python train.py --num_hidden_layers=15 --hidden_size=128 --num_attention_heads=4 --num_key_value_heads=2 --head_dim=32 --intermediate_size=320 --vocab_size=1024 --hidden_act="swiglu" --norm="rmsnorm" --norm_place="pre" --norm_eps=1e-06 --positions="rope" --rope_theta=10000.0 --rope_fraction=1.0 --qk_norm=false --attn_scale=0.177 --bias="qkv" --tie_word_embeddings=true --parallel_block=false --init="normal" --init_std_qkv=0.121 --init_std_o=0.0221 --init_std_up=0.121 --init_std_down=0.014 --optimizer="muon_variant" --learning_rate=0.00308 --lr_mult_o=4.0 --beta1=0.9 --lr_head=0.00661 --max_grad_norm=0.5 --warmup_steps=200 --schedule="wsd" --decay_fraction=0.636 --decay_shape="linear" --final_lr_fraction=0.1 --batch_tokens=[16384, 32768, 65536] --max_seq_len=256 --doc_mask=false --train_tokens=174300000 --max_steps=4775 --dataset="wikipedia_en"
Each number is 500 + 25 x the weight over its row's rms, rounded and kept within 0 to 999. Layers, rows and columns count from 0. Numbers have three digits each. The size before them is the row's rms in percent of the matrix's.

# layer 10 attention query, 128x128, rms 0.0954, rows 81-95,113-127, columns 64-127
098:518506481498491459522486486489494462482466500515508495510483518493505505515524455534503514527482471497511470428495507520510477500481525484504451481499508538492480468558431508471500509495480504
113:466508456480504482521528516511515475474483521516498478540510497500539487462489480519535509543480504505496486508537521476579489495496497452521449548503510511520487535467489492506478500528478503
093:526492457480527504444484471482556487469446515508495499500508463520491491536502521501479470465512521527508518485460512499495548534531510503521534505509479475473521479466476549494532506500520537
095:525496507571478471480486495497505520517497487506509511490497464487466491541478513483514473487510494524524521494489509487473554493521511518524545491514467508471517505524494507521499530462532527
091:554504521551517447475484509490516536512470539481486444481494481507505483513496516461510499522502496496545527513482513497492518492542455532483550446499515514452502470505516482525478474504496520
094:473487459532508456489490528511501516495533509496500529455505566502501494486530541487526495508505477494512513518502542500501483514507516484500473460516525470489448524509525465562521515468437496
091:497490486500512491508506455509483468518508486484524497490507491483482500497549485467526490498504516444467472527532434516501455530520510479482523459516470503535498466481471562466539484543479515
093:526514464512535524463498495461473506485463513490541492521498508510501476525441485484494518506492513526503490519509454495508535550490528463503493502478526536455505517489494519525510523516480511
103:522486518467462558530484521460469499447483503507518521492483481488475509474524483504495553482479473528406500516485519513523493448507482462506508480458489536492475525502486481501482485499511488
089:480465511502521514471488518509500545504498443468470525474480481490530554472545500504471516482517528476470490526512479470502476481523505515498492445484499507466511478493515517570508510507502530
089:520508486528532514505509510513467526485473477506525494533506502487477510462500498490516532514545518506534508460504483520474516512556457492479496543509496501482497516454513513500511516510551521
107:544539492492508517502494503513474506512482536515516446501465501466542508473513511484499525526509508485493488468540478534514486480494456478539460446508545484516476518475529508513543497512491520
106:506519529508490564520497448492498487499518498546485502500474538501497528466541519499526491491525514505513480492536517483497504509508521533522530477474473495467504518501513501461536490513509516
103:492506443518487452499514461478433544475507462422500535467472467476508533514506495521457485501486500528496477519464474500496521474490522493497488464529461496498503488537434496522441460540506477
103:541540554509478486506510484538547500482464455508456462479473485471507501518519442510471498473495507467488522537517473471490517513527554515533496507480514476491483447528473505526474501502515518
061:492536513537506531498512516508489480483478481516493522451535474497515514483509493470521494528524531482495476503512547483503472498510509501509477472498529506508520472505480496500530507423521517
067:506514464500491519476471492498498494476491494489470455489480481493496437532484501509536503529522464502491478485473545522545497493482487478497499541480504465527500510490540486467451498533463507
057:564511516502520450495479451490551508500508500512502473506514518513485521518480506506509462510509470556507514498529486486477513462520510511447488547474500535472494466555476498541489464501542446
073:540553504499515472490483481511484558517517484489527513480499494500510525493491490541476485430483479526502506464490494448523502510484440506487505502466506454486479519496461496460497521502512473
081:514519481513526488505497467497499511505505485503503470480490488470499550491493484531512439525450441505500490500516468507478537462537498528493515517440532464510517486551484490512520518503504430
084:497491511527509508466494475491481499472493470509513529463522506517462496518509512500515536488520517494513504471531548460506474524529498513524521511523460511486490522501488526455505496468521499
096:460449524503498502513504490495484526473518522527506483503474497491491545511537458460515509503553487469473502525484494487488498546517460520506515497480532522504460513566477501520551527519522507
088:516454497515546503472527503481499483486493521543541535487501502533476494529506497507533539505500525536471486504470481452549512511480521477504500513498516541484507494513508472481527531492483489
131:538486500508504575530474480451496493454499513505466529495479448489460519493524462483521519519447490456490510513479472505528512486503528471479510498455523498511496472517534472520517520513552470
124:496484482514512508505522483511528514516495504487508551494472455453466450519510463470503514460541513456478492534491484449496502490547480490495500489461510520514505484544504466528500532462519510
137:473480449521483509515498472499565502475524510491484520529485482485532471495531515562472511484518464501479479514484488535516508431497465495486525498466484528488510507521508552466483535504512497
119:497502562499493480482518505480504483486537504538539446479511468510519505505504520487498514501493486505501478474498519458442509531498532538526514481517539498497493513514501480467553492554508555
107:521508510504513458482485497466499502506519507481510424489537536511493498496498505497480527527495527506515431463485494503481496486503522546516491504436501553508523455537488502453472572524471520
127:479496487494515469484466506456464501499469486495512464517559549547470545480497529542509484517446511510519509476500466468515507503494547512514483501498510522505528544516510482482514506544474487
115:503535587489495497471468489466495526488509482578501474554460507512517537443527483497502501504466500480485463471549490521512484529470526474541496524533535480510484491527505477471532490502483503
# layer 10 attention key, 64x128, rms 0.0983, rows 49-63, columns 64-127
091:539496506479461501490473534534527460518518521480498468492437475514529538484483507465480476509462506514475478510501475499518470462508476485456472510477493497533555501465522486484484520490527521
083:482489510547496519496520510521517483547510505445496540499529463521468495494523496516489490488500546461529474541516524510531561509517515485534507491560506485500477495531509448511536516495489500
099:479480502471511547516511449538473512521506502473503484466517559483541515506507531486537476522488456520500489504466493480476482488483475453493507507454508471494537515526508510476451496509536472
091:462459528467484539490493498499502497521498467525524495516490512520474489491450485555490521547521480489519491522529518474476491496520524487487463506517493487502504481487525505498505501513499479
109:524539547511512521535485472500480510518493482492468524498480526486508468504531485523517527431519467484514502533489497520447525456480494526478483439462512506519514514522501486494474474458472486
098:485551459457520478460477524509561486510497551527502482581529531532541521509521504514493513529514512489468533518506504483519500484496521527509490485525456511496527514506461492524513506480536528
093:492444481531474478509472491489454505496485485502477510468474466530450518520496486493515487442519496488492488510525508527495505488518521485474500535536462477519484469525478502495493481517480520
118:477518529481472508507510459466530476508463507484518482497488485497501519501491483476488486495474528495548479497505519511566474498490452521484490522448459505500472492462514487500528487536492493
118:488485529520529512473528488528458508484521486518534479450486515469491477480482467460479505484518531491497535495530532535498476499488494586480480527479484453496481505495509461531515487491524500
107:477464515507453516477453524497509519496532491485500485453494481497517518506485477485471541495492501489480542501490496479519472526491476522473475500481527536469537488509541540522477511474536503
113:518527514571539502468511480487493491506477452470521527496454501504512506538509506511536510491524477463494492506480506522554480521475515478486476508499513512504491494435500513475490493483462518
113:516501492503507499437495509498517489503446528531517512560499495484489476503516523510473516497477554496522495521494521487516505522483504516548499478493553496525479467532477477483481475527499514
105:518493496501482478495514497500494545501497501499545565509483463517506496552507490487516487529491497454565478508494548479469499492503511518498507523516489529506442481515479441458496466504484480
111:518492500518503514531482481486481491494494502459492494492527531480525478523510521459525528510484530503469519463492531524499535471529530503471478480498485469473490512498527464497491499464543557
113:543481508507483483527517493514491476511495437519496465547468532518523521519475485482490475527525517486504469486519541484434531489495530516490546508516559495513484495491497510515518519481514508
# layer 10 attention value, 64x128, rms 0.107, rows 32-63, columns 64-127
101:504510458485510488538486530534469481504476475497501455476481495514539526502507510491505464502468509525488528461492471542529477485497475521486489494481510511474448484502483476488511477529514506
089:501520537480506474474470509506511522519495508439528525496504489457504506521499485531516538522468547516524511517499506473505488498524508485475479497504511501451466512477519490486556522525478476
096:491500489507452476511523486487511551540482497485507459525563481488544486542516481518531456549544483490498498492497487438529484477492492501503540487522486478473488556491516486478503480543483516
098:490497469502486463483531505512517450505504516514535499539505475525528485481491523486514517528483516477483498502509501531509519465479478497473482460450532493496497492519477500498531573528501508
108:486486500530495509527457491489477520539504488516476525531498533501485509522529489455502456512502486517496486488520515538494494517518463490505507514473476527522469442527500486559481444483524502
105:477543483459510499476493489493530511497455493473488471472519479481501462526505503514499500551506515505522536487495526497520486490516490525524499492476461507498469525477518531453456553527504538
101:502488518495482519524500524524444534491506491515491468502446511460515476489479512479507490569507495504477503494496484515475509514494480519434535451513497488519480536516509542446500510545511498
109:468506521503480483475512527510481469528481514499535509497534484518494494492453512444496462479484431526493514488462503490485509484437461547531474508545480491512492530501464458522481545490481539
092:531465494511492507501534492506474516501519495507476502485559497459491489511474506518483488490462518499498472537559483472488491503469533499473504488526503521507506487516532499495474515523486518
087:484526487477517543431499552509513507498542512471492481534497511497511453488472538483480458506522527478537480540484487530521515515517482477497506511512440477500539516506518473486505508526518503
101:503498505494522489466483497525539481524526481483538475506443480475494517509518513520483456518552486480512487500468506518521502500504505498523503468521554533482458448454449498462517491506480523
104:556503483509542487516465513479498533514504466513504496482482504481481477479513478484495534502466493475508511491486499506478457496520506525475490471540507471516539521491505463497530475533498482
109:516514502472527525520492474515481502537502530524509476510470501493529524454466505518465549526468484481486497497522500512466514488479513510446503532442438498479506490489514504477502481515488475
103:520515485496494512510487471523517495547507489479506494485513471522515496515522558498495495480513473509479486457456470500492512490506523505466487491495436543509489532464528454509508492459560503
104:475500522491489491479504472480518442500465480510521497484550523509445520512542504482528471498457471482506512526497490548482458504536514484483490462477506443499536463513478561490508503543502486
100:489510516500527555463511479536453512478498532530439521470480518525539499521486468523484523511501505514483492503524467538473488486532496474500464481525513491556471523447491470459496495490494475
102:461486540501521523547524510537500461495475536493543471538487466500551539493512504465511493498472516458469465482507488502515493520534510495507510513552491447526501486489576499519462515515522515
101:484467535579502527461482492505491507469489508490510479497539508484507492512475549484547472495494469510514520523476548519485528506527495534496498490482482518497540487494466516483537508483502522
101:479464476505557470489477530454455528517480451483524496493484541503514501500485525493455509541479497497491517495529502459535483484456531495488485555503483506529511527479483506530556499503502519
105:480460502505530478493531475520521523498542500474526489457523480488505471521513485495484576524518505460533519442470520512485509478486500515494493490477528509502524474558531514490482496465461472
101:539518520506525508498493512517486545509500449502527500471539512541483510520472487487483482503529494532487464546493527474512523495520486475507514487502507554451458461519496503442512499501497518
106:501485480502470533534469515472499495504505503482450542542526515521489521526533560501479550484510505491536503518472502510484482522461484523514470496525482524489497481499501494459482541505580505
096:461481476479546457521494546511516474543483532533511475505511560488538509561511507560514510508481498484490497496486498461546493449540452510518519493507486503512519486500510512500531520495523487
104:513467497512485474492478528497508497533463478485471524538486488483497513496496543510516527545518501503570488490461562485503528504483487483539482515520505532555467495529511507467482514500515464
099:532523485538505470515501551468505464458506481543481506498481478458488523556497513535540518474548508501501519509522472515512464499494528505500502498510466522526516482477479528490485511497489469
099:493541527434510516519521488481438492507504493517470507495522502495526501496527523545497484514494473491506489510464562506484474525486464486482503515481523517513510518487490515452485448451462471
099:436457509460449482533489474508498515530500480539539484521507517497492520494494494493513491445499545500530508516459509467489467478481518499496531462491517510504494548540502480468491474461527457
094:489488482525503557483511481495445522513482485532503490520499519486554516505495475518489476485466470476503485542470466541469490521502481516532484480501491499519505467461532496508534499505523513
094:493548509558511512463522487524509509491496503455469512505511532517525531525496534524456528512488473548478516511519451474492504551488504528489493494447499433486484497511470511535454473494489494
099:482540494508492511481515502494445542518473514478528482507507455499516501504497515489503499539524522488515513493498484470520497517492498543512476477494509514489458518474474490555548509514467458
100:485528541467482481455505511484522557526503487482537506495492546498524526470451489515506515480481525497478470487488523503521512484487504498461533492486536504530509531466529501491439540509482509
105:501556462488494509489481514504507472506501477543513536511507533488486516513472518525494484521537454487511556479454500490488481459533515514486480521520487488462504517459486507548530482520500517
# layer 10 attention output (transposed), 128x128, rms 0.363, rows 64-127, columns 64-127
104:494577527508465535457486509540489498495457455459477482515520458508511509451480500529474485521499500502509466506511468538471491503503493474503495458505541540474487508437498459462531477493478489
100:513511466519528516554514474483460505438499528515498470503496490508525476542461504510475494524491495536495538501468511480503529492511520484499509537475516496543546474494523490490500482507480477
104:492491500508488490499484495476491505508472542489491431489501531472520461488465535495540541479494497476494514472466511474478478476527528516520467482525515490461498523495503490502531462490497489
111:512501491512493463488489488497461440506514547555527449571520510530530526507492515464491490477518503533521517474500477534477497478479563509508526503509543506482484489525501488492505474507484487
128:507496501533517518481460482531533503540508480491493554493508501520523494527511460495538510532522505466525520523499469474579505502539491502484481537494470458525471532482502528503491506494493478
124:509553476483488521514462490508478485523476515496486524486489550519495486522474518507524542480480503511522559509479539469545525521489494498491550522541511495534462492507531540435515454536455494
113:515466454516546507508504516509465526512480457523504494516500461517529516485501496521463498527548508530513499474510503477473495503528479478539516491487550448491500469494483483461478496519522522
113:479481478521541545486484497478536501488489537521555471483524504490509520493504487479515508518490471533497479467486480503523512469441511462534501486490518532497516537473526505495521540559535508
097:464496511510496487517508544507471510479537529489488478486493483498545489489484546510506484575476469462499472466478479507489498472533487521476492515503517506513505470453473448475510481491464507
101:468527530484480511493482530536470480511511512475487478547501518493525484501507514480465475495473515538518477529534479487478552496557506503518514550472497523486551484505524481468490527503501500
092:497457466490520506487514507533496454509482473479475549524510495495522510463531518441498456453555478544528485521494477535451510493473503532512488492511539478489480517490469528538467521519482461
095:517470495505481480470458518510476499473487436481501489464492512506492513531509504482482477559518543457475498518473527483478510508510504488502527512511473502498532482497485519516512503529527517
114:529504478496507533545474507467463461504475487526530517522489541512471482465520515510495499482511498531500504493495477453472529463532504429494533473469512492492517517481511480487527523549505488
102:516467531474511456516476511506521485471471526508528450513513476516517479480520491496521474468500487529503475512508532576558522546515481538508467479488530492562500511470481466483516478499516496
105:477508514544508517478532516494497483521533504497496490485474569513537550467490496523515495491493484483534501484455474522486514496513468502474501501512523441514515535475525512493526512479519466
110:506529512499517474539521475515506509480538494485500490423478476553485497499530497504436529510544499470508519499527469529466486505502491481509452515488508511490467510512474508493533451543551439
112:505512499499507508490526441535534476508505500546524452485479548532491519469474474474519490477464456488471517532535499490484507500494532468498491481481500499518487492487539494500498525487473480
106:482444547476510445512480507484465495498479482515511471505518513464480480491537472511446482497486513507528530475552528493511496533523476526514479510469442504528493503492478524502553510469521485
114:459504500495500507475453517509487518509457518500451497512528539440494493520500534489504477538464506486497510498460450476469508472504514513492510491492471510514519516526521486458522532507529465
111:517514522507509504484465465495541485507522489533473517513475498444444519497491496539473518494497526496527514535472511489481499531505483553534545518506479497467551515501528471461526496485517540
104:492495477479492539473472542501494527535459506473477537471494526469510484468466520455474474490490502522520516488491474537559488487504466499501474481492475529483486496529484470501450549510515484
111:510491507493563518504494494472505530503502487494492510502534511527470495497481519535531496483493496503558485525507495510524505521473496524484481504538469506507487517439517523509492497477548510
104:478491526504507489478477502509505497529448528484533562499517535480505474494514490551465512488528519507531494526484474478510519502450495514546472501514466505490535522500546509457483495456516512
106:480493485511465470518477504500518481534489473459525503474494504481516537489470503507531479480563483526551495470501523462487489489527531526504527493485450497516500497481556501515471448478557495
111:492524490478502503470510478493477491455486521483514470493464449500500473504483433543496552524526496503467498546467517505495536478493494526519498469474495525478522489498465505516486526504520516
110:514493503497513548531501518491496473517482576489470499522480498550477510479501461524473469518510491500474523500474483450506476509466484466477496521522485447501482478491481497501518487494508471
109:501536480522522468500480495522495533490460474508518512507512503523486498487497536471516514511520535488476489452516509514517495542533454490479484487473485499508511521518491438491441492493557506
105:490523472513532475539463466492519492490492434491540479476519519529513510491494486474475486493508498504536493516498523532483510530514520499522499518521563510462487483488488513481536490539501482
103:495456497499511467480494494498465531504530488508514503533501500469507525504491563544513492525485459473462532479466485495459536499489522490493455474475536469526488503524480496507529533504487489
108:496474435464482486486479491478476487465454505476499500494476455459444514495500504525461538524518509553503509487508514480503519471502513493491546505465523504456485535490495494472512537461532528
102:495510518506529493515504516507547542529502482493509482547507518449492488494518575478419487511506524482478488486483473485506512505480490496511534487535516478511537492530524539486470516512491546
112:487500483523488444525506546496504517531514490491494520512528475513527492470512508515526490500501551428501431561529499507471495477474501499494531492487491469498529507506532516527474522529483487
098:494424469492505503554514471453486541524505529505512540470501497532515507502512495430501512499514503487546554482475541493514464494498488505512522492481511471478462516499521537504470516494549474
091:515493457445466501484493473488498483500506472528524488540521467474486518475539448436542506465501488489498439499544495482526484534522478484508519501472491452500472514513490493491471481502497530
092:508460464507533505503491434464494486515500521545515514526507509494480537538520492518472511486481495524491499498514501538522510501491528437493495515488483528517504466510483468503468495489517504
099:492505533458486472520500492500496508500474466482477506445474493508434517463498493526495534552498521499511504537527497485527502505478452487492460514500472470519508521506515536514454507491536439
098:498513500498500508514510521468452489494492497485497477520532504501508500450485548542473459473464503539467455513513514503470494483432505519498508485523505538502538475502513495532508557479483478
104:422480525517459488554542518509532515488500498495519483496491497495494524478511493459480477501492491490487442508487498520458473485507493466495476507500461516467509515516493487513477491472522465
100:482510483498461480519503503474542503500492521478504491446511539486452504520534496446517472482483506558511520514468509509482502490495531515455468513479462536501503503525493512545486519507528444
108:476536521462481460536527485519479522501542490511457487530446484498525485479479550521515480532522527434522487545497530481486464464554488544503499495519480493504486471474497504475479472512478490
095:529577520500504533488517513536508554521523485491466520474505477538512516521523488508520543474511500469493537508507508502490534516464497534522453529497490520540502464484535487525515547492525474
087:465500504506460460473517473522508445460468519491450522485490483486451458509473534514519504517508483515449466500506499552477526478522504513510478499510495506506505522479458525521516462481507495
098:468500510519479522503500459464491528476474554530542444495493500545477528529525451524487502555467482507487492481521517491492517512490512471522543498478451494474480513470489474520539507469504509
106:506500525502485480528525544511508507487514555494502495485476512509535478506477471439480454481480511515499495456522440518544485483440471514477518496506524481510463522469510496512464525475504513
107:494517477504516490493498512518538504514517505502448562495525504530524454511493437484502535448511540502495490485492504548567489549488508528483491519541505467527478539515495511525482528455477509
104:491493478528480494502547492477488503523539519498516547447509536512504483512467500502497523490482521494507474519543486450461474490493507493501501494511490473430502488478512507527488528497457521
099:522528513465485493514504496503496494459431490477502519503507457476474545504508538489519463530541512539533482549495517467458499518508524528491525521490488521503472509519537458475510477492502530
100:482510480498515512458539526498541482502470542514467478516540500486501473465497482490526474503488507514494445521486536482508500500467485528512502487498503527523523488507468513467507534497463542
100:534498508502469501519496512500474504491505503459472538459525491485502477520493496503482502513531523526538498464505503509484514466485482556479525492480517537521501500473502490492504506522514446
108:537525505494504497472489510535531522498516466484480522516483512466456533522512530542501506491528468509476487514470487498485506471505497473505488528473551511480499544508504454482496560496518480
087:509492490509472479504502494464531443518506522549552456468557451532487487511495487456513512500475497495555489504522515497501488508501493521505511464522522492490505503480460497531486474547503504
095:478499493488516519464488533485481497529446513530554483499527513517498506515466478507494474454503522502508507501518483533507502494421543495488527513512500507500520484455520517540467544495512500
103:535482488505476518463511504492471500504507495505484497506498477476442540521534470500541500516477543489461519525497520514475512536527464504467499511501466483497510507513497486467543489461470521
096:471470506459487470510480492499470476499497497519533499493515460506473458528476443484479526515487483514452525514453500483492520491503475484519519448482525495482533485547531512495491515542465509
106:531483515496485538480491477461484502475523484532458460494490464547474498471518482448512513503506518486508479455518482538535496558479539475480529495501519510491464476502452482526529517523492493
109:510533476496525505476487513501477473481522482548479485517476510500501505492509495520456517519442501470452498476547475489497508507467456504553500530499520526509532493526472511523554502482477507
097:545548528509504492508482509530498502534493521475536465527504489523489525486547540460466454474468515491476490501535486513489509527494553502493526572500512457515484509509532492496521521498453494
108:483466492531532489470484489506520547469483472510518506507465549454477492496467532505505497492496498487520481482517542537498541525497516531531510454470497563492531551517492490521489506525501517
088:475499502467469501510522545467527491535493480493519522483491479504476548477490485516501500479456481516497510491477514497512503488484525531562518562517508487495488506473505539480466447499483496
088:517467488508465487457521496503491453502472510492502539524499470509475529494485516548503501469485511505506488489520478484487511476527526483483497505477496492480489518518462483532487472489463530
098:510473438485483542495487498467523489480508473525532537489512510492482501505489447529473487433523511542507470513484510483504483506522501520522513538520472514458501524512493480486486500467486511
087:513492503514478497466541538515521498499500469523516499477541513528512511490523473502513488502491502454561442496457479487504541490489487476513439462490492489536507494546473479507508486495516496
109:502519486493514521470527479469482463461521526505503568467490503555509509503488416535534530482512489513526486465519542513541496485505505496535472509488497507484487480523454515545528512490501480
109:487472489495486504534548493506533486470507522499524496524526496508458516476485485482503495494508458533501502488494499486509498495510483478522456486482493542519502529505500479447524490524535476
# layer 10 MLP gate, 320x128, rms 0.12, rows 0-24, columns 64-127
102:518495484537476508527517467504502526496479514518491534501493501420529515488507468492496500473470497505505441532469478438478419472516482534521472489535526490538468507512515492504510474536451521
107:520461499500474483549448487524496482519460503476451472492489474507472508560511503503539484482515501511472502489527501492486468482490539501516506452513483536492485500520456503510498498492514527
091:496500527499500522483519502470498530509501518491511540465501521528498494508522498531491486510531522504498483449525522459486481514449530501552507502529459484493488485520498554504485508463438494
100:522461480508513509490497543499448514491505466547482473491495472469505519533543496521516473537493504454480515517468502525522464487542464538498505510492482491476522510497504523469520481489492446
099:485532516513523484482500496455467545478496501502528511509473495594504505501505529471517482514525529529440499482481486505484492524535490489479554490520484489528505494469503512458475504491529448
098:540488457477509501503483518519501468467483518548542499487508495483538526516499517517470447499461497526512495489475545498474513507492490487504537487453477477514509541507472547482522510530475531
105:509487470495479528542511501497529535546495459505481472495529513479479491532498543522486479547491472462436472538528528510487505465498471490503470484513514516497510506520526475487491501513470515
107:508516478483486475482485510524452462453558480491496519508448535470499514512502489487495512512486523467467512492513541468528486509474485540505512507570559536532492483503486488486534485449511520
100:514519491518515506493525500515520509498521479483518617535522501474490488490497470517524487479469456506500502488530491522545484495510479432508498471505479484521482491473498474513550478496502532
095:563517541496533553465462474479485528503505529468474480555548483522513499491500492496478497457506485494500489515462524509508473539490501486485529507523500495525501497516501507507522515502553480
079:492500472484496510492490497457484517481501509532541508504520486540472475541510487510421556543478467472508499505519504500511512511480512489489473503530505551459507515462485493497528471477489512
096:517490503533490506499496503516496486524472528502460439498501486522562501443511498490481487470520521467533487522493468479532489469507473537499526501508481504507538496458529503511513485469521450
103:495474505488496484522505489472534458478555447506446531483504492500556511505535514526518501505500513508521484505505529486482493507508533516487489491482502536530513514546519466495516522502501509
097:502514465490482520549520468539513479487479449493470520498486537463457531508498480532512465454506512514489531511500514513495507459499546500491507472518493528545531471525493495493498485526490489
097:528471487476473484495505537456475508508566497503522476506523538515484540529518507519507520504495452507432492510523484480520481485539519521504479429475509533464522463481489529491480501513485471
089:471496519528507495460484493458487518517491501505503513498490520517460498523466484466513496541555495493480499464509483493523507544478463529438481530486456499496546475507520493484462567478503467
108:467504525478529476510505511487539494491541510505511530518528499482460522489545533516524502534527487519479547490485499487418537500533538470507501482508481533487494441514514532501522454503502519
096:473472479541503484506511525491505464466444547486501490490452506489504494519477520521531532519522478448505471505487543499477506487459507492455482506481497512514470477505523506507469497529493501
099:487510482521427486476488529496493506494534486526466502502501548513502530467506498495525494494512484492527494531537527513520490499533465489487508495544502521474493499582478503501488512489465522
104:530518511525461508509465473489513486527507491532529531462477473484437490564505506494534492553492488502504445503493474501494544529491542519497514497499474489526526451525532503513497512514521491
102:501478499508527495542473486472520549524508479519527480510506443485515502466520479507465492498499528496551476471525510516465545544531481553503538511491458454480519489481495498538509535471473488
104:541501513473481468509501507484539539465515517474505550486504518493498513493525526482495458479481504515482498494533490509530493497518492508481498472486496500521566471482526477469500596476480494
105:486516518507458497511462490502527498492524507493503504497476536476509494524480507530523486543525548479504522451468461494498478540482528499492499494517505513524507495535520474520523534540484527
102:454487528465493484541475485495515499490519516458489553507474537524539526489488478478522540468544484530474487492515509486522463489503519493550537468511484490515525524481491513465498494533516505
096:520502490540506524495482494492461500476492510540474519509504515472493499489501500485494460491486494491529467478470478505540497489542485455529540499496512544514498518505465447520444513430491487
# layer 10 MLP up, 320x128, rms 0.125, rows 0-23, columns 64-127
104:492479463540469510487491453486533484509517474519488522546494525481521493501458482490529488506473472485534522511483461469482508461444508475520477492513441496485506521474532520482526530420535543
104:491481504499516505571476482514512482500483454476484502476474473477450485487513527522514484504487498486559491510519487557510524467509494490492472518518498507521508517469480467533466522540531495
097:498509507496465488510474495516499511544506458501480517527479485498523574499454494473484489528490515521444512484509521483529505507475480497498502491547494512468479487468543479488502481505502502
106:517444490525517493505503525474490568456498512477495469488528536467510500506519509512506496567480503508478503501466523476496458477493493466462533538495502450501498502493521544472495496502510472
105:495509483508538473513539493471543472499509491485523485498521499539465515495479494490514488480498487517442490507485534524500512501458500523472499528431504502531499545558485519520500475444458504
092:440500506474504513468513528522523534494530531483450503521510486519483501496469487478490526515513478489456480511526489522497502502485510502520533515503448555513510466493503469544473492506505501
108:509513494513479540465460524523492463511479451526465532499462501474490478489521474494492485550530491530506529477526560523477515481507501511510484447483482432503535532508520487483531495501505519
095:486524484477481494517499495494513504479509510459481506496504511517495523485450558481505511463471504517458546546504457475488494499531489519502469518476502434496501511537461518463493484496484515
096:497494550495501467498468487515437481455512551523485457496494489546472505492524550512474529495510518498536491505499518503475522515489476555512503526491507527498534514555503510534470544518527487
096:537523514478560498481463514538507505535501484536511489440482492520485489466474482498458505497511488555480506505512486526451518502507570565509493472514479489482504522509515466519548477493488501
082:515500470469500493526506507505524503504467461529465481502470506485476507496477483523513501538521521506497526530483468464532521473468512455500533501511535513513496492539507546538448515499483515
103:490502448491482501443542487535464498530530535503461500525484489477528508519507504467501509506511478509462505483528501488489480494534508497477474526537530463495529478494510480505482472498457442
105:527525493514525502520529520433529483491499499472508562491451479492500493489505495551537516532469543497501449543532510484511477499490529475463533480498512462507480560545483454504503495479509510
092:511465508457493519428491507480495543489537512490480515495510495531511513496499483508490510494517518503453490467503490453540505521475465477497456529539512517516493514504545508500490520485532524
099:494505495524492478467535513515505516500434516498526526487478503527484464473521510546485493500512493517505527521447496474513500511485460515503482493465459438529472525501488494550507494501499525
101:487522491547486503531468501494494499480527523522489478469464478528463474485556477479482503492496538501501515477530496480497492504535469523532487514481522518480503489494486510490498524447574522
106:496490507491482504472473502508485507520461495493517522501450510529476465475486527490482448512465498468508530510532494500520482530515491539470499467522519491491464488517532522554467492508500514
098:509508492545494490507538492453530493487513503545494514535488476539526492512479470470540546508482464488500490535523528491494479488505515509491511472502491489523507515471492526525510501492489482
098:492489532497528503490504433520504466524519493536470489471506498440470527478501503531513495516445531490533473517514493505478493475491536532516479500500508499533489519518511521491508581517482489
105:481554462540539529503505550540476484487469526465493500526527496495548475490486492492504500463517487514466486498509500515551523520548503494492435496493460515504477494495549453486492532480490489
093:519500525499518502451539520522458445461529529544493486501517515506464488539513485509467490480516463540495495509516521506496508520509548543487460527520521458501517499509487483489545518487494501
101:449474469495506435498478496530484487454475466518476499525511542470488475547507508514489476492475498516509500504500529527441509491510514477490532522497503525466524524528480541481505470482512523
096:469470477500519460496501475510517467537458489436487496507537500541435487516505488494512556513500570482469510475540514516468512502490472515515511481491487455448470517481534464505517492536473475
105:496453515520482496527538482489444508448482520480532516504485532505505503464478473500465474525501466512499458547512546500489566524523507456500518533543472474430493544519512501469472487501481504
# layer 10 MLP down (transposed), 320x128, rms 0.113, rows 0-23, columns 64-127
099:518538474529492516518484456484502521496446523488533494483500472527513482510474486498535523484514495515478478522480489527532546501520483475471503442520513539533489524496481508503509527522480480
102:465490475453483476519500523505530441492509499504469498460498543537518504488498493513487472501515527473518469447459508488493524509523473539506485562469505474514511468504553493472472505512498524
091:544485498553458516474493519490466495482486521513497463497468521481497451512501511510485552483547478499498476496503463490454485496479513468533510498447517470496528490487469463512522491552527490
108:520491480488502515525521463486474484483511534454567519456583463474513546552479507509504509446487494473536497502501490508499517506479537433563499514508519481478508479477513496493520519488518507
102:480545529523491495506505504456506534466492492513484486483498500526459480489491547479546499492491497470474512490514506515559536539536474511504477499469511489480517485505557486512514494504495485
099:509522524481521506493507533489515452501512467544538511487486491535512540493512517523501477527507552539507532483507503500483520515479474451515508496472463502522496448526467505461502532525435537
104:489516558474519490506499502524497445495476441546475465539511466511560500490496514524508511495513509536527482499521525496500516516490518484558516455497555477527488483465491539507496522516490492
099:490479509490489480494449491530482477493553494514503493497450525521500487509498521546486485550489534446477497554503506498517537530507457513501455503480481523537509464485486514491500519459508522
100:482494525510461544496510489510517474503487446560510488538507522494481494502479488505486520516513448524510505487551473509510489496482443498496508482502473512548508522488484487538516479489519518
098:466529494521506500534509452491513520479487493468506519532536502490538468487508495466489460522552492493468525441516494497498535536493462496498510469525504555534481468476473524495515498480526534
089:500500490484501490505485483517492525514550526481507514520535480509494508490515513507521431473490506491517501492517503538512493513565478526487507484495500529536504494512496460459524496487479485
095:493518498502468485502488468502510515510505470484475498555483476531514497435478525485479495497492461516502542515532471486485501441511511493498512474478504492454525520500492500493489516486418513
103:490507508511552512516511535465464484487550514498484482524501474517487495474490492509477484515524516511480517520490499484526540488477504493509504501529489495546469477505523499488535486517468511
092:508499507527484463508471471471453538466452475473500465454537503484511520518494475503492506528467515484484497547538519523489512474534512459540556533460486538528465497473520492485509533480490504
097:526494522563471558469509486475485489493505462520536528492519490478491525487488530530506489522538493489525523524459528505534520484485499517510460481481487495487531508488483473542528480545458502
103:505489470514501448507444500500507490502508498516498482524508508480505502493561543522485529458439523439508507518546468492473514486506540515494524494501523489473476507533512497477500487481470527
111:460514475476506500477465500511487510509550469520496490471472502442487503580519515496545536503510530482554563499503462499448483467497523515540509465521524492480506433525504460526508506540480507
098:473475486493545526510481493507516518475475517492479465497517455512524505498490472498463505488526529511497498470500460509454438478513511480506545456536513503488534523535462508485493436484507545
098:538513462538499492466499520479478481459467495512505499558477516566486494478489505518501541503524509526521497482535509518477476533478532529503485504517519527474484487478482508488489467500493497
102:491474525471521490474452512536495474513461518475497488470472485498480508473491539540500486555509494504488482461472512511523520559490503504487508484480484495521458519519450455515506500541455502
095:516511522522507529545503517490501490520489468523484472544532527516529552468533470506469520485488507494510473556522534502490478472480514511527515539517493515491459501503435532508482503492461509
102:457516462538516457456456497500529481488461463515541504504522496496507503474506477478523481465472487510538493449498531518473506511515476501504475492503496508492512495449478520503486493513492506
102:508484507525520527506478505510513497529493488487505515490466533465496525498553468473529485510462538531472466484480472484537484498516518493509514495502545512507547507472549470499501559521501470
104:541452462473531440477502539517530504493443465513511493491519505497515498493492505506506474500488514538520480496519503442465478511469512489517498538509495536505512525492493514499499436476505517